Weights of a small GPT-style language model, trained from scratch on English Wikipedia: 6.56M parameters, no biases in attention or MLP.
Each number is 200 + 40 x the weight over its row's rms, rounded and kept within 0 to 999. Layers, rows and columns count from 0. The size before them is the row's rms in percent of the matrix's.

# layer 6 MLP gate, 512x128, rms 0.263, rows 257-365, columns 64-127
098,114,220,233,167,200,195,227,251,206,262,162,155,134,285,197,230,163,226,195,159,211,192,226,133,173,186,175,182,241,238,167,215,257,206,240,129,198,166,236,254,173,237,239,218,168,214,153,196,169,204,190,224,200,117,187,190,171,263,220,206,161,171,181,223
106,210,165,171,196,117,224,189,213,165,229,166,201,179,209,199,192,231,203,214,222,210,206,203,197,146,181,150,175,323,128,168,112,224,174,179,231,180,149,231,173,206,182,165,232,165,262,100,194,213,211,221,179,239,306,202,140,197,249,243,185,224,209,169,167
093,128,200,207,243,212,159,227,217,168,222,239,126,238,219,164,187,230,174,184,197,203,267,186,151,164,258,227,209,137,211,245,263,202,186,207,127,262,135,279,196,195,207,203,167,201,256,207,167,125,130,226,212,182,206,247,229,202,197,164,161,275,230,149,225
078,163,204,198,68,178,179,156,249,218,170,189,213,208,171,200,219,185,143,219,180,185,165,104,280,171,118,162,235,208,141,241,204,229,176,120,132,265,164,174,130,200,209,134,219,190,228,163,208,227,153,223,197,207,220,169,252,196,237,322,272,177,169,220,222
094,217,148,107,294,240,206,206,253,184,286,270,225,108,139,128,157,145,197,165,183,182,185,210,200,180,217,174,186,225,230,155,209,199,207,142,210,179,177,234,271,127,235,220,236,271,215,233,221,263,233,156,169,191,117,172,223,267,209,218,226,210,215,153,212
102,211,214,182,193,246,249,235,219,240,256,145,213,233,277,131,237,188,186,221,200,147,193,291,189,222,164,212,216,208,185,250,131,197,184,151,165,163,175,192,264,224,197,182,198,224,277,219,151,204,164,211,205,189,171,177,183,132,306,204,216,133,222,199,222
093,202,223,171,260,173,274,225,166,214,206,169,176,229,200,197,135,197,147,154,211,223,287,225,192,229,123,272,271,217,154,150,196,198,188,148,243,219,290,205,226,200,231,186,199,210,237,226,169,137,157,148,222,172,245,191,147,210,203,185,201,250,231,199,293
103,268,189,134,205,265,154,141,202,237,179,156,190,217,185,235,74,195,169,291,164,181,209,143,215,205,153,164,223,205,193,223,111,200,212,227,178,195,217,255,208,125,158,159,262,233,239,228,196,209,194,195,263,238,215,204,199,181,146,229,198,222,252,225,194
109,202,222,211,213,110,167,230,190,197,172,231,215,214,150,139,241,133,122,246,132,185,257,181,193,220,165,258,217,210,160,162,217,158,173,196,215,183,185,237,205,155,247,213,166,202,223,239,161,230,183,195,179,250,189,211,273,178,177,191,280,241,206,265,196
105,178,210,199,238,131,181,190,218,95,277,201,224,134,213,204,289,204,160,148,188,156,200,207,183,156,228,198,161,272,204,223,192,261,205,127,231,237,235,183,187,220,173,156,198,206,211,228,258,117,201,214,128,197,167,161,198,217,195,199,151,197,250,173,209
103,150,213,173,271,238,252,196,210,246,259,167,215,153,232,168,159,151,197,197,244,192,169,208,148,172,178,154,209,118,154,202,172,187,203,149,228,196,169,257,174,145,160,168,238,143,199,250,172,203,168,195,247,195,161,180,211,202,159,169,174,230,179,318,216
107,203,217,266,223,163,161,221,235,222,242,160,201,220,149,217,201,158,177,151,151,264,167,93,214,181,208,249,204,239,235,151,211,193,223,272,146,176,199,197,210,189,183,202,228,135,225,145,164,189,291,213,168,184,192,246,171,157,212,224,166,137,166,198,200
099,198,210,256,283,167,217,192,171,205,258,149,210,185,235,247,259,119,248,147,236,230,251,179,210,152,290,219,240,201,175,194,268,270,241,193,109,240,204,154,168,180,186,168,212,174,237,200,180,235,139,224,215,184,180,210,132,198,168,152,188,199,106,186,231
104,204,170,188,182,142,228,207,175,145,214,153,240,256,187,216,226,227,163,214,194,199,190,215,124,165,233,263,180,214,177,145,187,221,161,187,201,322,212,213,196,211,137,163,151,171,192,180,121,165,233,245,213,227,179,194,207,125,130,217,223,196,144,209,192
090,201,187,270,202,207,174,198,138,157,254,159,179,151,124,195,191,191,254,219,151,209,229,173,158,211,147,254,263,179,153,222,181,211,194,187,230,285,216,182,231,189,145,240,156,311,148,167,142,222,276,226,219,202,136,260,180,200,232,208,230,198,157,139,185
111,220,282,219,148,262,195,168,215,193,265,178,191,193,197,180,124,218,203,173,207,176,175,208,218,168,139,281,234,215,195,217,159,217,205,248,280,156,197,157,130,161,111,223,248,168,229,155,217,282,242,172,174,168,158,198,215,181,234,244,250,215,122,177,204
094,184,193,146,188,197,187,175,186,208,229,181,211,252,291,183,302,198,203,176,215,228,158,203,213,98,163,223,191,136,228,173,161,231,208,195,218,148,190,253,191,131,131,175,163,168,201,203,174,236,227,223,172,185,207,143,189,180,262,164,297,175,187,291,217
104,192,141,174,165,183,205,214,187,283,185,249,229,240,271,224,227,222,187,136,198,237,209,249,183,191,175,191,266,141,109,156,191,187,189,230,186,168,144,223,156,221,224,118,208,126,214,195,177,119,175,178,220,153,193,173,136,249,242,154,224,142,251,251,126
111,165,288,197,123,227,156,180,181,197,206,180,192,267,131,171,203,237,173,157,221,256,140,219,147,178,196,147,221,116,184,206,128,213,228,187,239,237,222,201,156,218,265,161,167,226,120,182,140,132,188,200,135,247,208,200,139,162,176,274,198,278,170,243,197
100,267,148,296,174,200,165,206,237,148,265,183,189,153,215,167,194,248,230,221,157,230,216,171,198,186,225,250,169,197,190,217,110,138,215,198,253,278,245,220,206,239,198,219,227,207,239,195,195,166,254,230,242,204,211,316,251,217,232,200,252,86,155,194,244
086,260,154,191,172,181,169,201,191,214,250,213,221,224,255,193,158,86,154,138,206,190,319,289,229,174,220,254,221,250,192,172,216,226,187,165,168,178,228,228,188,156,114,182,223,229,199,192,182,223,190,157,250,220,240,212,174,191,232,114,225,268,170,154,239
102,211,176,94,195,199,203,237,170,189,196,210,240,181,164,176,232,185,159,233,176,260,188,114,138,234,189,208,155,195,229,214,91,142,188,186,166,178,165,241,252,139,193,233,232,192,260,185,189,269,146,173,158,219,240,165,213,240,260,279,170,201,229,267,138
097,211,238,203,249,170,268,190,228,194,248,163,189,152,211,144,254,258,240,164,277,153,258,186,206,178,270,137,338,283,152,191,178,224,191,201,169,176,163,210,166,186,194,213,246,179,277,183,205,217,220,235,162,218,161,214,226,97,184,168,193,200,220,206,228
096,195,150,201,207,139,183,168,211,153,125,158,181,225,288,216,204,178,167,127,178,229,219,182,170,183,243,189,256,213,274,246,159,177,173,160,141,204,216,228,208,221,178,191,167,317,194,173,165,206,213,229,165,248,234,267,183,126,266,208,208,95,239,114,163
107,158,197,204,208,156,178,173,231,233,274,125,119,170,170,213,189,272,218,151,179,196,220,202,177,129,253,187,177,180,156,224,196,249,219,161,267,252,214,214,217,172,204,169,205,185,266,220,251,150,209,184,222,127,199,208,203,196,215,189,194,106,165,183,187
098,202,182,204,237,211,206,144,249,211,260,197,259,202,207,251,162,206,201,190,217,181,271,290,173,193,198,175,218,191,113,235,178,237,258,268,160,195,196,213,254,163,270,154,252,127,225,138,157,146,198,247,202,212,211,212,241,125,218,215,177,182,186,197,226
101,154,176,241,201,171,236,166,228,268,227,211,276,146,215,241,192,221,136,238,211,178,211,190,212,225,213,133,227,183,183,233,218,183,244,193,207,171,262,169,239,239,209,208,256,262,187,211,212,200,266,134,195,193,203,236,207,231,186,211,237,114,197,159,221
095,206,149,201,178,239,185,199,136,212,207,199,219,252,166,219,183,215,159,171,131,229,137,232,190,224,235,241,249,142,227,168,209,104,191,249,196,195,236,274,157,240,223,209,247,204,243,264,234,205,134,174,306,223,201,164,210,176,118,237,207,185,236,204,136
101,254,216,243,186,238,160,193,183,216,213,133,221,183,265,207,149,166,171,119,253,166,218,205,188,179,187,152,154,217,225,212,197,250,123,214,193,218,241,183,220,214,237,248,228,243,196,193,210,203,147,224,187,172,292,169,151,208,274,266,257,120,149,121,204
093,210,190,254,243,200,256,243,201,108,223,137,198,251,170,280,211,234,196,248,104,167,214,271,216,155,205,212,166,190,169,174,214,214,221,190,255,231,204,175,241,160,192,208,169,203,207,219,186,207,133,156,189,131,105,206,228,258,292,245,268,169,198,202,266
100,234,263,161,157,196,245,238,233,177,274,167,222,243,232,159,260,286,177,192,214,226,204,231,156,191,227,165,261,251,173,230,228,254,168,115,159,174,183,204,182,243,192,119,189,156,262,261,208,104,202,187,207,249,183,203,137,206,182,251,228,152,186,160,201
100,196,173,225,196,212,130,98,291,194,201,242,241,101,204,217,170,199,193,259,188,220,188,176,208,155,263,258,147,151,150,269,174,254,228,209,193,150,205,272,144,218,232,231,220,154,222,211,200,212,211,130,196,254,139,256,244,197,161,196,251,177,184,145,231
106,230,183,292,199,238,207,282,206,206,143,142,205,157,347,202,217,158,200,219,201,221,248,245,193,241,202,253,218,191,204,207,223,260,199,224,240,217,194,193,244,186,184,120,169,170,115,162,223,194,156,189,150,236,158,185,274,205,173,171,177,126,242,135,217
106,276,140,250,169,219,228,221,213,162,209,200,190,185,205,242,140,126,208,231,217,230,228,143,196,210,250,211,205,233,218,280,241,118,209,176,234,245,180,193,209,221,219,283,277,223,220,238,243,206,259,189,162,197,178,305,173,189,180,115,227,246,154,197,209
111,179,200,227,251,282,244,195,197,214,153,183,192,189,281,190,193,217,209,204,136,227,250,148,195,278,231,220,178,205,184,244,227,300,205,166,179,197,188,221,243,179,181,203,213,269,271,195,227,191,225,194,270,265,176,199,312,160,132,267,230,252,236,217,225
101,173,209,223,237,274,138,265,241,281,235,206,244,235,171,203,215,257,222,230,204,181,189,127,251,233,186,237,207,196,217,178,173,169,240,180,149,183,175,174,211,170,256,179,212,266,200,165,192,189,196,148,267,188,161,289,221,226,264,213,207,284,144,203,210
095,115,172,205,206,156,224,198,172,194,251,138,247,220,154,207,190,128,129,286,205,272,164,239,136,189,226,198,232,184,176,207,148,251,159,201,213,215,130,261,140,156,163,162,182,302,113,205,126,144,162,232,201,218,243,192,218,189,204,245,232,223,264,169,212
089,130,261,183,224,147,152,268,154,191,144,246,215,229,190,231,164,198,197,149,167,254,163,197,220,184,108,202,270,188,166,166,238,245,215,209,243,242,181,203,129,159,184,132,205,237,131,221,121,246,213,209,200,109,201,187,153,176,189,214,242,216,187,164,183
105,184,242,202,223,290,275,228,241,256,266,217,146,235,177,161,183,211,153,168,288,223,241,206,223,184,185,180,312,193,150,205,219,197,270,163,216,234,177,212,203,209,159,234,108,272,146,172,189,250,159,239,198,185,220,270,192,158,146,169,199,225,185,257,181
093,260,174,237,159,166,203,258,185,331,184,235,133,162,198,191,227,121,197,112,171,221,159,177,219,205,220,199,235,181,227,140,160,125,192,199,190,174,166,202,183,188,227,227,233,235,225,194,229,192,227,179,185,233,166,206,205,203,222,246,210,209,211,145,229
088,237,175,209,192,148,190,161,160,113,243,290,116,187,206,215,257,223,221,184,246,217,186,170,236,144,231,249,241,223,205,125,275,226,238,170,219,275,186,299,201,253,206,268,246,105,233,229,201,145,171,203,150,172,230,153,228,166,221,148,216,196,210,280,207
094,147,155,153,245,306,208,163,243,223,212,161,207,253,193,233,252,228,178,175,176,185,112,296,224,160,185,199,157,195,239,158,187,246,184,192,127,268,250,195,225,215,237,185,151,104,170,211,217,228,241,158,210,140,127,189,112,248,211,224,202,228,195,272,187
112,239,191,139,169,211,253,159,210,153,214,229,223,230,210,168,222,214,204,117,105,272,295,186,157,188,210,197,201,278,181,158,265,259,166,211,213,189,195,189,134,177,178,191,194,206,217,177,160,261,170,197,263,224,188,201,136,138,176,297,306,216,150,129,173
099,187,176,162,178,256,179,202,208,261,223,249,190,201,167,161,133,243,151,311,168,142,202,239,218,155,178,147,230,234,184,195,169,212,204,145,192,182,139,192,155,257,231,190,248,188,195,202,182,334,265,248,200,219,219,257,219,178,224,243,191,239,152,178,213
107,180,210,194,165,180,152,161,181,219,126,202,159,226,197,202,226,158,207,224,206,191,197,152,179,184,217,200,157,240,137,207,168,214,244,166,176,137,197,192,196,131,200,192,236,197,174,149,204,212,127,226,134,207,207,145,228,236,146,195,196,188,291,277,267
099,160,194,187,259,263,194,199,220,219,154,206,221,119,220,204,194,122,239,271,251,263,133,183,293,130,168,276,213,184,249,242,198,134,283,163,126,165,250,198,240,249,199,268,214,220,204,242,159,270,295,195,184,189,192,240,207,221,174,188,212,153,178,263,196
094,173,250,213,239,226,237,202,141,221,129,244,159,265,213,163,89,249,170,126,181,213,234,220,253,221,159,209,249,269,179,186,246,169,199,224,179,228,217,249,225,197,284,149,191,150,114,148,170,255,189,196,149,171,233,203,241,224,202,213,223,201,140,248,240
100,190,189,181,261,170,147,203,148,164,112,172,180,163,163,151,135,177,200,129,186,159,150,187,172,186,229,148,255,211,229,147,187,204,276,209,117,189,243,166,165,165,193,178,225,208,252,220,180,122,218,177,207,183,221,255,216,137,202,242,175,239,288,164,171
100,179,224,175,175,201,243,165,170,168,80,178,153,146,253,153,195,217,228,264,176,128,243,151,228,240,231,224,203,172,212,146,243,119,202,244,158,204,157,219,167,182,183,201,191,202,147,270,200,145,191,177,239,202,255,163,250,210,206,161,198,170,183,202,174
098,197,216,215,234,250,177,150,219,257,182,234,159,235,238,224,224,254,218,234,192,199,256,154,172,220,195,176,183,179,134,166,163,239,225,176,178,215,213,219,261,174,150,217,122,216,183,185,144,242,183,224,181,191,104,210,229,149,265,263,216,146,147,218,157
098,192,177,194,211,224,248,156,210,190,229,156,233,195,132,221,214,169,167,225,192,154,173,242,276,210,184,223,150,182,264,195,168,195,184,202,201,185,205,198,160,209,162,221,214,233,201,256,198,213,265,235,214,172,213,248,219,254,217,259,148,212,258,204,197
102,196,201,187,174,290,173,240,161,176,144,273,198,167,260,241,159,88,211,266,165,218,129,196,277,246,169,163,142,204,170,213,218,174,198,197,198,185,166,164,173,249,160,186,239,227,171,140,172,196,189,222,127,275,253,196,188,216,242,142,129,208,158,209,147
098,143,275,175,211,193,208,204,180,236,237,209,216,206,274,266,173,227,267,241,202,161,232,189,173,247,203,258,163,182,173,182,253,204,186,209,203,182,291,182,205,178,265,227,255,146,243,173,124,148,189,231,168,178,160,229,266,156,202,116,140,223,270,277,186
092,233,128,224,228,209,200,108,186,210,249,187,225,191,191,212,120,158,121,150,248,263,192,210,213,178,257,180,191,190,223,210,276,264,186,158,199,206,218,171,193,201,197,173,244,225,187,300,213,138,193,151,223,180,272,89,180,192,194,183,175,139,275,209,153
100,231,280,205,251,131,258,209,159,165,245,172,209,199,202,302,171,222,228,175,197,242,226,191,162,220,157,231,237,233,205,164,210,190,199,256,159,140,181,170,217,209,150,218,209,164,142,179,242,235,266,263,264,171,133,223,182,210,252,150,213,203,220,249,227
098,175,208,216,205,274,192,143,134,222,215,207,218,229,183,135,232,233,239,208,135,250,164,183,200,188,205,196,201,210,185,143,240,177,153,180,173,219,220,244,176,245,167,128,199,206,115,206,229,244,136,160,184,196,241,170,157,118,196,255,231,312,225,279,199
104,203,182,150,204,203,221,154,97,209,152,168,206,174,198,207,191,211,190,158,180,203,134,137,153,238,229,159,107,176,186,243,207,186,290,144,246,190,248,236,145,215,289,166,212,186,120,172,243,175,219,158,166,237,187,190,159,205,190,223,171,157,236,192,213
090,237,230,239,230,131,186,188,150,173,231,202,222,118,191,183,291,169,156,196,192,225,140,219,146,158,225,262,203,288,264,152,164,103,144,226,202,267,225,132,170,228,209,174,227,227,270,187,191,279,193,192,208,187,197,146,215,196,173,206,241,200,200,213,286
101,134,208,254,194,177,176,259,148,208,119,142,253,160,167,238,231,206,209,195,138,259,150,158,158,249,189,209,225,162,223,309,202,175,155,188,160,165,205,204,222,272,227,179,182,221,149,239,136,174,197,239,154,187,182,230,182,137,192,247,225,206,168,245,146
108,164,195,196,276,219,135,202,168,231,215,223,185,218,195,176,144,214,189,189,165,189,232,166,188,152,243,291,163,257,164,236,208,229,213,222,217,219,209,228,220,220,121,211,145,149,124,179,162,210,243,94,185,169,152,166,168,295,236,273,186,228,230,218,212
104,186,171,191,190,288,200,256,248,144,211,170,231,169,225,190,218,180,182,284,166,185,76,219,260,164,187,115,217,251,176,145,234,186,260,223,235,177,147,201,223,258,168,241,264,212,176,177,270,254,190,205,131,143,217,231,193,187,282,178,202,152,207,281,208
111,172,177,174,172,193,204,160,251,187,265,179,211,199,74,221,141,116,189,176,301,186,188,246,211,185,233,200,226,166,262,192,208,214,188,214,180,255,166,224,209,232,250,222,251,237,280,178,222,159,174,167,216,177,158,191,195,134,156,222,198,188,218,164,250
107,216,243,174,198,176,188,219,176,212,205,197,173,99,178,223,213,190,248,262,236,145,167,266,228,174,168,255,226,242,207,219,233,194,206,255,166,206,249,203,168,208,216,174,197,214,174,268,126,229,209,213,212,256,254,191,225,152,218,189,178,196,221,123,177
105,225,236,120,260,185,216,171,215,148,184,196,181,137,227,210,144,227,217,164,248,129,233,198,226,230,175,132,215,168,229,255,254,180,227,192,106,217,178,159,169,153,179,235,212,205,186,211,166,248,113,166,259,154,214,167,223,183,196,141,217,230,272,225,279
103,214,197,202,204,175,157,227,102,122,234,273,237,162,173,242,113,167,102,168,172,232,200,167,251,158,228,209,186,204,181,224,262,201,226,218,186,194,235,195,183,199,184,189,211,263,187,156,163,198,281,229,194,141,223,265,247,265,171,208,235,234,170,192,169
106,168,174,211,244,277,222,175,188,214,142,257,207,193,218,237,263,199,181,194,183,239,171,144,222,200,238,256,206,232,245,254,176,190,160,173,202,115,232,158,196,171,188,217,191,187,209,233,196,78,270,201,195,187,231,159,270,207,226,221,250,181,248,196,293
106,162,181,190,145,130,171,136,221,211,154,213,223,99,226,234,238,105,221,242,167,194,104,158,181,185,187,194,142,170,209,215,225,189,213,192,148,213,227,212,148,198,177,263,181,243,186,142,230,253,215,215,200,222,221,213,185,206,235,290,216,184,254,218,200
105,201,192,202,229,281,174,221,249,240,206,180,151,247,246,235,188,227,156,164,182,244,269,189,137,268,115,212,221,236,151,205,224,226,228,246,256,193,161,157,252,245,217,232,174,194,283,191,170,196,145,266,205,149,227,145,157,215,137,160,173,243,153,209,265
094,131,203,188,202,147,178,239,176,171,239,152,224,142,194,193,192,172,243,140,198,283,180,125,165,203,196,196,237,163,136,173,182,180,164,200,285,272,157,202,153,257,173,136,206,223,189,249,158,189,182,169,248,197,161,170,155,201,174,169,236,174,226,123,234
092,176,183,130,281,169,187,169,223,183,168,194,206,185,164,190,138,168,158,160,198,265,179,175,232,151,208,165,258,225,171,173,201,230,198,186,167,172,134,235,256,285,218,209,240,175,255,200,230,263,185,179,158,181,192,151,246,260,265,202,181,176,230,280,228
094,151,169,186,162,198,217,151,214,239,200,130,177,230,176,191,238,225,165,217,177,205,264,267,219,191,186,166,249,124,235,199,186,191,186,167,224,174,208,263,272,262,213,183,136,215,221,211,163,157,202,148,166,193,250,154,188,186,105,231,254,188,125,245,290
102,127,174,190,230,240,197,215,203,162,224,208,201,162,189,296,200,179,221,181,251,243,196,161,211,244,225,189,175,184,160,244,166,223,288,198,239,216,212,259,149,190,198,187,216,274,226,202,209,155,139,146,153,210,244,242,130,226,234,177,162,191,207,133,351
117,235,206,200,203,130,140,217,222,131,223,195,265,159,176,188,196,181,183,178,194,254,181,220,162,161,195,245,215,198,262,229,187,175,193,175,157,233,152,222,285,160,180,287,232,247,219,264,207,162,194,176,225,207,241,251,221,218,188,166,242,142,183,229,240
103,245,242,212,232,240,184,154,162,264,247,132,188,196,252,164,169,229,192,199,212,240,276,227,181,270,128,194,170,239,109,189,223,221,258,200,223,164,229,222,202,245,276,184,196,149,172,228,219,199,185,211,246,197,221,162,188,218,192,259,166,196,202,153,171
101,148,209,213,191,134,229,208,233,223,149,253,174,235,197,199,198,106,245,227,199,161,185,153,171,173,164,160,186,136,273,177,255,185,243,225,229,222,195,220,265,212,254,136,172,226,177,237,147,193,148,200,190,181,250,212,206,223,129,219,190,233,245,206,159
094,166,154,211,264,173,214,206,313,120,262,142,176,204,204,185,219,251,95,145,272,200,224,184,209,181,269,194,201,182,237,163,174,160,146,218,203,164,208,164,239,209,190,183,215,160,196,202,224,67,174,210,206,133,166,186,161,166,199,217,188,157,230,213,242
099,218,211,175,120,216,148,136,187,211,246,198,213,228,208,299,224,195,167,133,282,210,239,141,145,197,218,180,209,215,208,255,234,174,181,150,199,177,234,191,223,274,222,171,281,167,252,254,186,170,160,186,164,280,151,226,170,189,226,195,207,138,224,218,256
090,232,236,182,214,133,185,195,224,200,171,158,169,253,229,208,213,196,198,133,268,105,261,173,217,142,180,168,252,173,201,152,224,195,189,183,114,245,144,172,207,191,259,209,202,183,184,204,270,171,214,166,90,212,158,252,190,243,244,140,151,243,157,252,173
101,156,258,207,195,282,116,179,158,154,153,204,237,214,227,220,279,194,196,238,134,256,154,159,143,263,192,268,160,195,242,214,213,201,178,217,124,183,165,234,255,143,255,113,209,195,247,184,218,156,234,223,172,206,163,187,152,131,169,312,213,254,114,158,214
106,212,201,208,186,166,157,220,221,170,247,150,214,244,174,218,191,213,256,119,186,198,254,247,219,155,140,216,239,226,206,115,218,243,126,193,207,226,266,234,231,160,168,161,153,175,148,139,128,216,113,271,186,201,143,177,174,191,244,193,244,214,106,142,227
099,201,159,220,163,142,210,126,230,241,215,155,232,139,203,225,198,253,166,238,257,201,267,209,211,138,182,157,325,156,165,175,127,168,219,231,203,185,261,231,182,209,220,233,218,178,166,169,253,191,169,230,226,216,153,184,197,206,201,201,188,208,286,195,195
091,147,218,209,273,94,122,210,223,175,181,189,233,214,201,184,203,121,180,164,209,266,205,212,242,153,196,191,177,274,182,175,250,195,211,218,204,207,156,249,186,175,141,148,200,214,193,254,168,231,183,199,219,174,158,194,157,151,171,190,158,250,183,228,164
100,248,150,191,190,213,191,211,215,163,275,220,252,204,285,199,219,210,173,102,191,184,200,215,229,181,221,166,182,296,152,242,282,212,143,168,167,179,187,207,222,147,254,127,272,157,256,222,250,161,220,262,289,166,210,195,226,197,219,287,215,188,216,245,270
092,188,241,177,189,149,219,224,206,179,189,185,152,216,179,230,225,222,244,271,192,170,256,195,286,272,177,203,213,184,223,181,218,118,138,110,262,188,163,279,168,189,313,124,207,227,178,195,177,207,174,163,224,176,189,214,181,165,186,242,174,225,219,247,161
098,179,185,197,242,171,234,191,241,198,194,209,232,231,254,150,227,218,160,236,175,171,212,185,190,167,221,171,195,238,160,147,145,306,142,207,251,74,195,192,141,194,256,214,147,210,171,150,166,214,217,191,173,134,159,208,171,219,264,203,156,244,218,274,224
086,171,183,185,221,178,208,177,203,166,171,211,157,195,175,236,216,207,218,258,225,178,226,238,233,96,188,221,192,173,175,117,172,197,152,170,188,208,201,255,134,164,174,142,258,248,130,172,221,291,169,173,215,265,210,145,166,160,269,252,179,296,194,190,236
103,154,232,189,161,210,171,192,172,215,154,216,145,262,170,124,149,195,265,195,218,169,225,149,157,167,210,272,237,240,226,194,270,195,232,227,207,237,210,253,221,224,222,212,216,229,206,263,161,229,216,215,265,245,195,210,219,239,102,184,185,279,186,174,173
102,205,261,172,196,126,192,198,200,188,202,183,184,160,213,221,230,157,157,158,200,155,232,169,181,99,173,238,195,159,205,183,134,223,92,172,192,217,167,236,178,180,187,220,180,285,225,181,196,188,125,207,244,248,285,219,198,224,204,249,238,261,191,151,227
087,236,247,210,221,132,167,199,249,166,167,189,223,128,175,200,177,201,185,232,164,232,286,239,188,141,177,259,235,229,192,175,217,195,148,166,188,225,209,222,223,244,176,133,177,191,188,179,236,156,143,203,187,241,215,164,200,210,219,281,194,225,116,236,221
099,190,189,198,83,269,283,153,172,185,65,190,170,167,170,215,125,203,186,224,159,231,225,234,223,200,214,232,274,176,179,220,192,167,242,161,227,214,187,247,149,227,220,219,174,228,227,223,214,233,213,101,228,218,269,130,180,161,189,209,126,271,288,217,263
109,166,257,157,182,104,164,150,188,191,109,146,197,214,160,193,184,209,227,248,172,185,160,202,142,216,227,208,167,195,223,153,213,167,189,210,143,156,218,164,154,116,250,210,187,169,173,192,167,186,238,203,221,202,209,217,155,250,181,226,176,226,240,251,255
089,141,219,161,201,134,236,232,267,219,204,208,222,174,195,135,142,180,176,137,212,230,225,177,182,171,207,103,224,209,230,171,194,218,231,150,146,224,200,258,193,218,167,150,260,194,217,146,145,186,195,207,147,266,210,235,195,90,193,187,189,168,255,162,256
107,247,152,234,239,234,191,242,240,165,206,190,170,182,250,248,181,245,235,97,243,219,175,243,175,161,236,223,228,240,137,192,132,206,282,215,154,229,153,228,187,172,220,209,199,171,171,253,190,169,208,185,127,163,203,216,184,235,326,236,267,128,211,168,124
103,270,242,158,215,174,199,177,241,150,246,195,180,136,177,233,243,276,181,190,233,147,225,184,176,207,225,165,168,273,197,241,151,172,141,179,183,204,201,154,217,195,162,212,278,208,222,221,134,189,181,265,149,146,245,216,187,166,167,249,239,179,249,306,173
091,161,214,192,167,166,155,194,201,195,258,170,237,196,262,260,224,207,137,212,224,152,239,228,176,93,208,159,216,192,236,239,285,181,259,185,238,224,221,254,235,118,233,214,155,205,212,218,169,210,220,185,173,201,243,160,242,199,155,175,211,210,227,275,197
108,115,199,186,256,153,162,248,202,221,217,187,184,169,204,247,165,197,199,280,198,218,148,194,262,147,176,191,136,208,226,215,234,131,166,216,269,272,245,217,242,206,165,209,217,228,199,234,257,219,175,164,220,231,232,159,152,168,231,148,177,199,182,92,202
096,166,212,155,235,161,211,166,173,239,184,147,215,200,260,116,238,192,178,223,176,243,241,219,238,167,185,263,216,190,220,249,246,233,187,180,204,206,154,229,272,179,201,233,170,265,203,169,163,147,269,202,313,255,212,149,208,240,201,280,222,204,164,218,174
096,256,181,189,257,227,210,211,156,166,263,200,192,191,215,159,199,195,211,169,174,128,173,224,171,181,245,185,218,195,220,175,241,179,137,148,196,263,227,216,174,152,170,88,244,258,177,239,221,177,182,196,149,197,158,197,173,145,215,218,174,230,196,138,251
104,190,200,154,172,259,184,203,235,301,200,221,174,216,283,124,235,209,233,259,148,188,259,194,190,249,169,127,138,196,203,186,155,181,249,226,148,145,250,185,187,226,279,225,249,150,190,137,143,201,145,238,147,205,225,218,190,185,202,199,190,226,188,251,153
101,231,257,247,301,216,198,122,243,240,241,198,220,246,278,281,234,202,223,200,144,225,141,185,173,169,201,184,181,157,145,156,203,182,191,209,150,178,121,182,216,267,219,193,206,115,191,229,227,219,127,226,216,249,155,202,181,246,282,217,217,206,261,118,198
095,205,131,226,174,177,123,148,226,192,144,235,189,192,135,112,131,208,217,186,158,171,233,160,226,187,159,247,143,236,214,186,224,209,174,148,212,81,223,202,153,187,175,267,147,169,197,218,201,227,175,156,172,198,209,205,177,200,186,148,272,221,190,176,151
100,205,260,180,246,130,194,259,158,124,246,198,256,200,201,162,201,155,195,202,198,150,268,236,229,194,256,193,217,324,283,121,183,196,194,232,170,237,195,204,151,175,144,209,191,181,242,183,160,148,200,218,213,167,174,184,172,178,219,147,108,257,322,141,227
113,227,174,231,265,199,182,178,129,169,142,191,227,212,285,201,180,226,185,149,118,101,242,200,268,214,205,235,143,282,189,209,221,180,193,177,222,125,216,244,188,163,150,170,193,192,155,191,212,199,208,173,229,238,178,129,221,254,158,221,209,226,202,219,183
103,138,126,236,166,139,169,120,221,189,270,169,155,238,214,256,186,181,230,248,226,243,232,200,171,205,206,257,184,231,180,221,221,162,200,262,209,177,220,206,169,255,225,269,203,202,228,241,196,238,122,174,229,167,276,184,201,152,156,171,215,170,179,177,134
099,198,199,197,231,173,252,109,158,172,187,190,279,148,247,185,201,174,238,175,221,149,249,233,190,150,136,157,196,257,206,227,188,184,156,185,243,113,244,253,179,202,211,218,174,205,142,214,165,243,214,187,281,286,212,189,257,191,214,238,184,231,214,236,200
094,229,210,182,156,219,180,230,245,204,237,167,188,330,264,132,175,113,213,163,278,241,207,263,256,142,204,231,213,275,207,200,276,223,185,167,227,204,188,238,166,145,209,206,231,131,222,272,211,196,213,236,280,183,144,126,203,198,230,201,195,211,173,194,174
100,245,258,207,179,216,332,233,218,255,202,227,231,164,282,167,124,213,183,261,300,278,192,173,211,172,226,181,241,183,249,213,200,219,183,193,252,199,189,230,207,171,200,163,160,171,241,224,178,160,183,180,234,169,214,177,233,193,220,242,240,121,214,168,141
101,208,210,180,215,131,231,283,276,150,255,208,248,199,240,236,191,191,141,217,169,256,137,238,174,233,249,144,177,203,226,135,254,250,147,154,144,187,201,211,201,126,226,202,137,249,217,217,221,215,185,235,169,39,187,209,188,256,191,222,206,194,212,193,221
105,99,181,163,227,147,219,294,161,196,147,156,201,154,215,208,137,183,215,222,237,227,184,207,191,254,158,209,259,310,183,265,223,184,180,214,250,211,223,228,192,231,165,126,191,156,163,196,219,212,193,145,251,194,194,230,185,228,206,209,240,184,171,160,185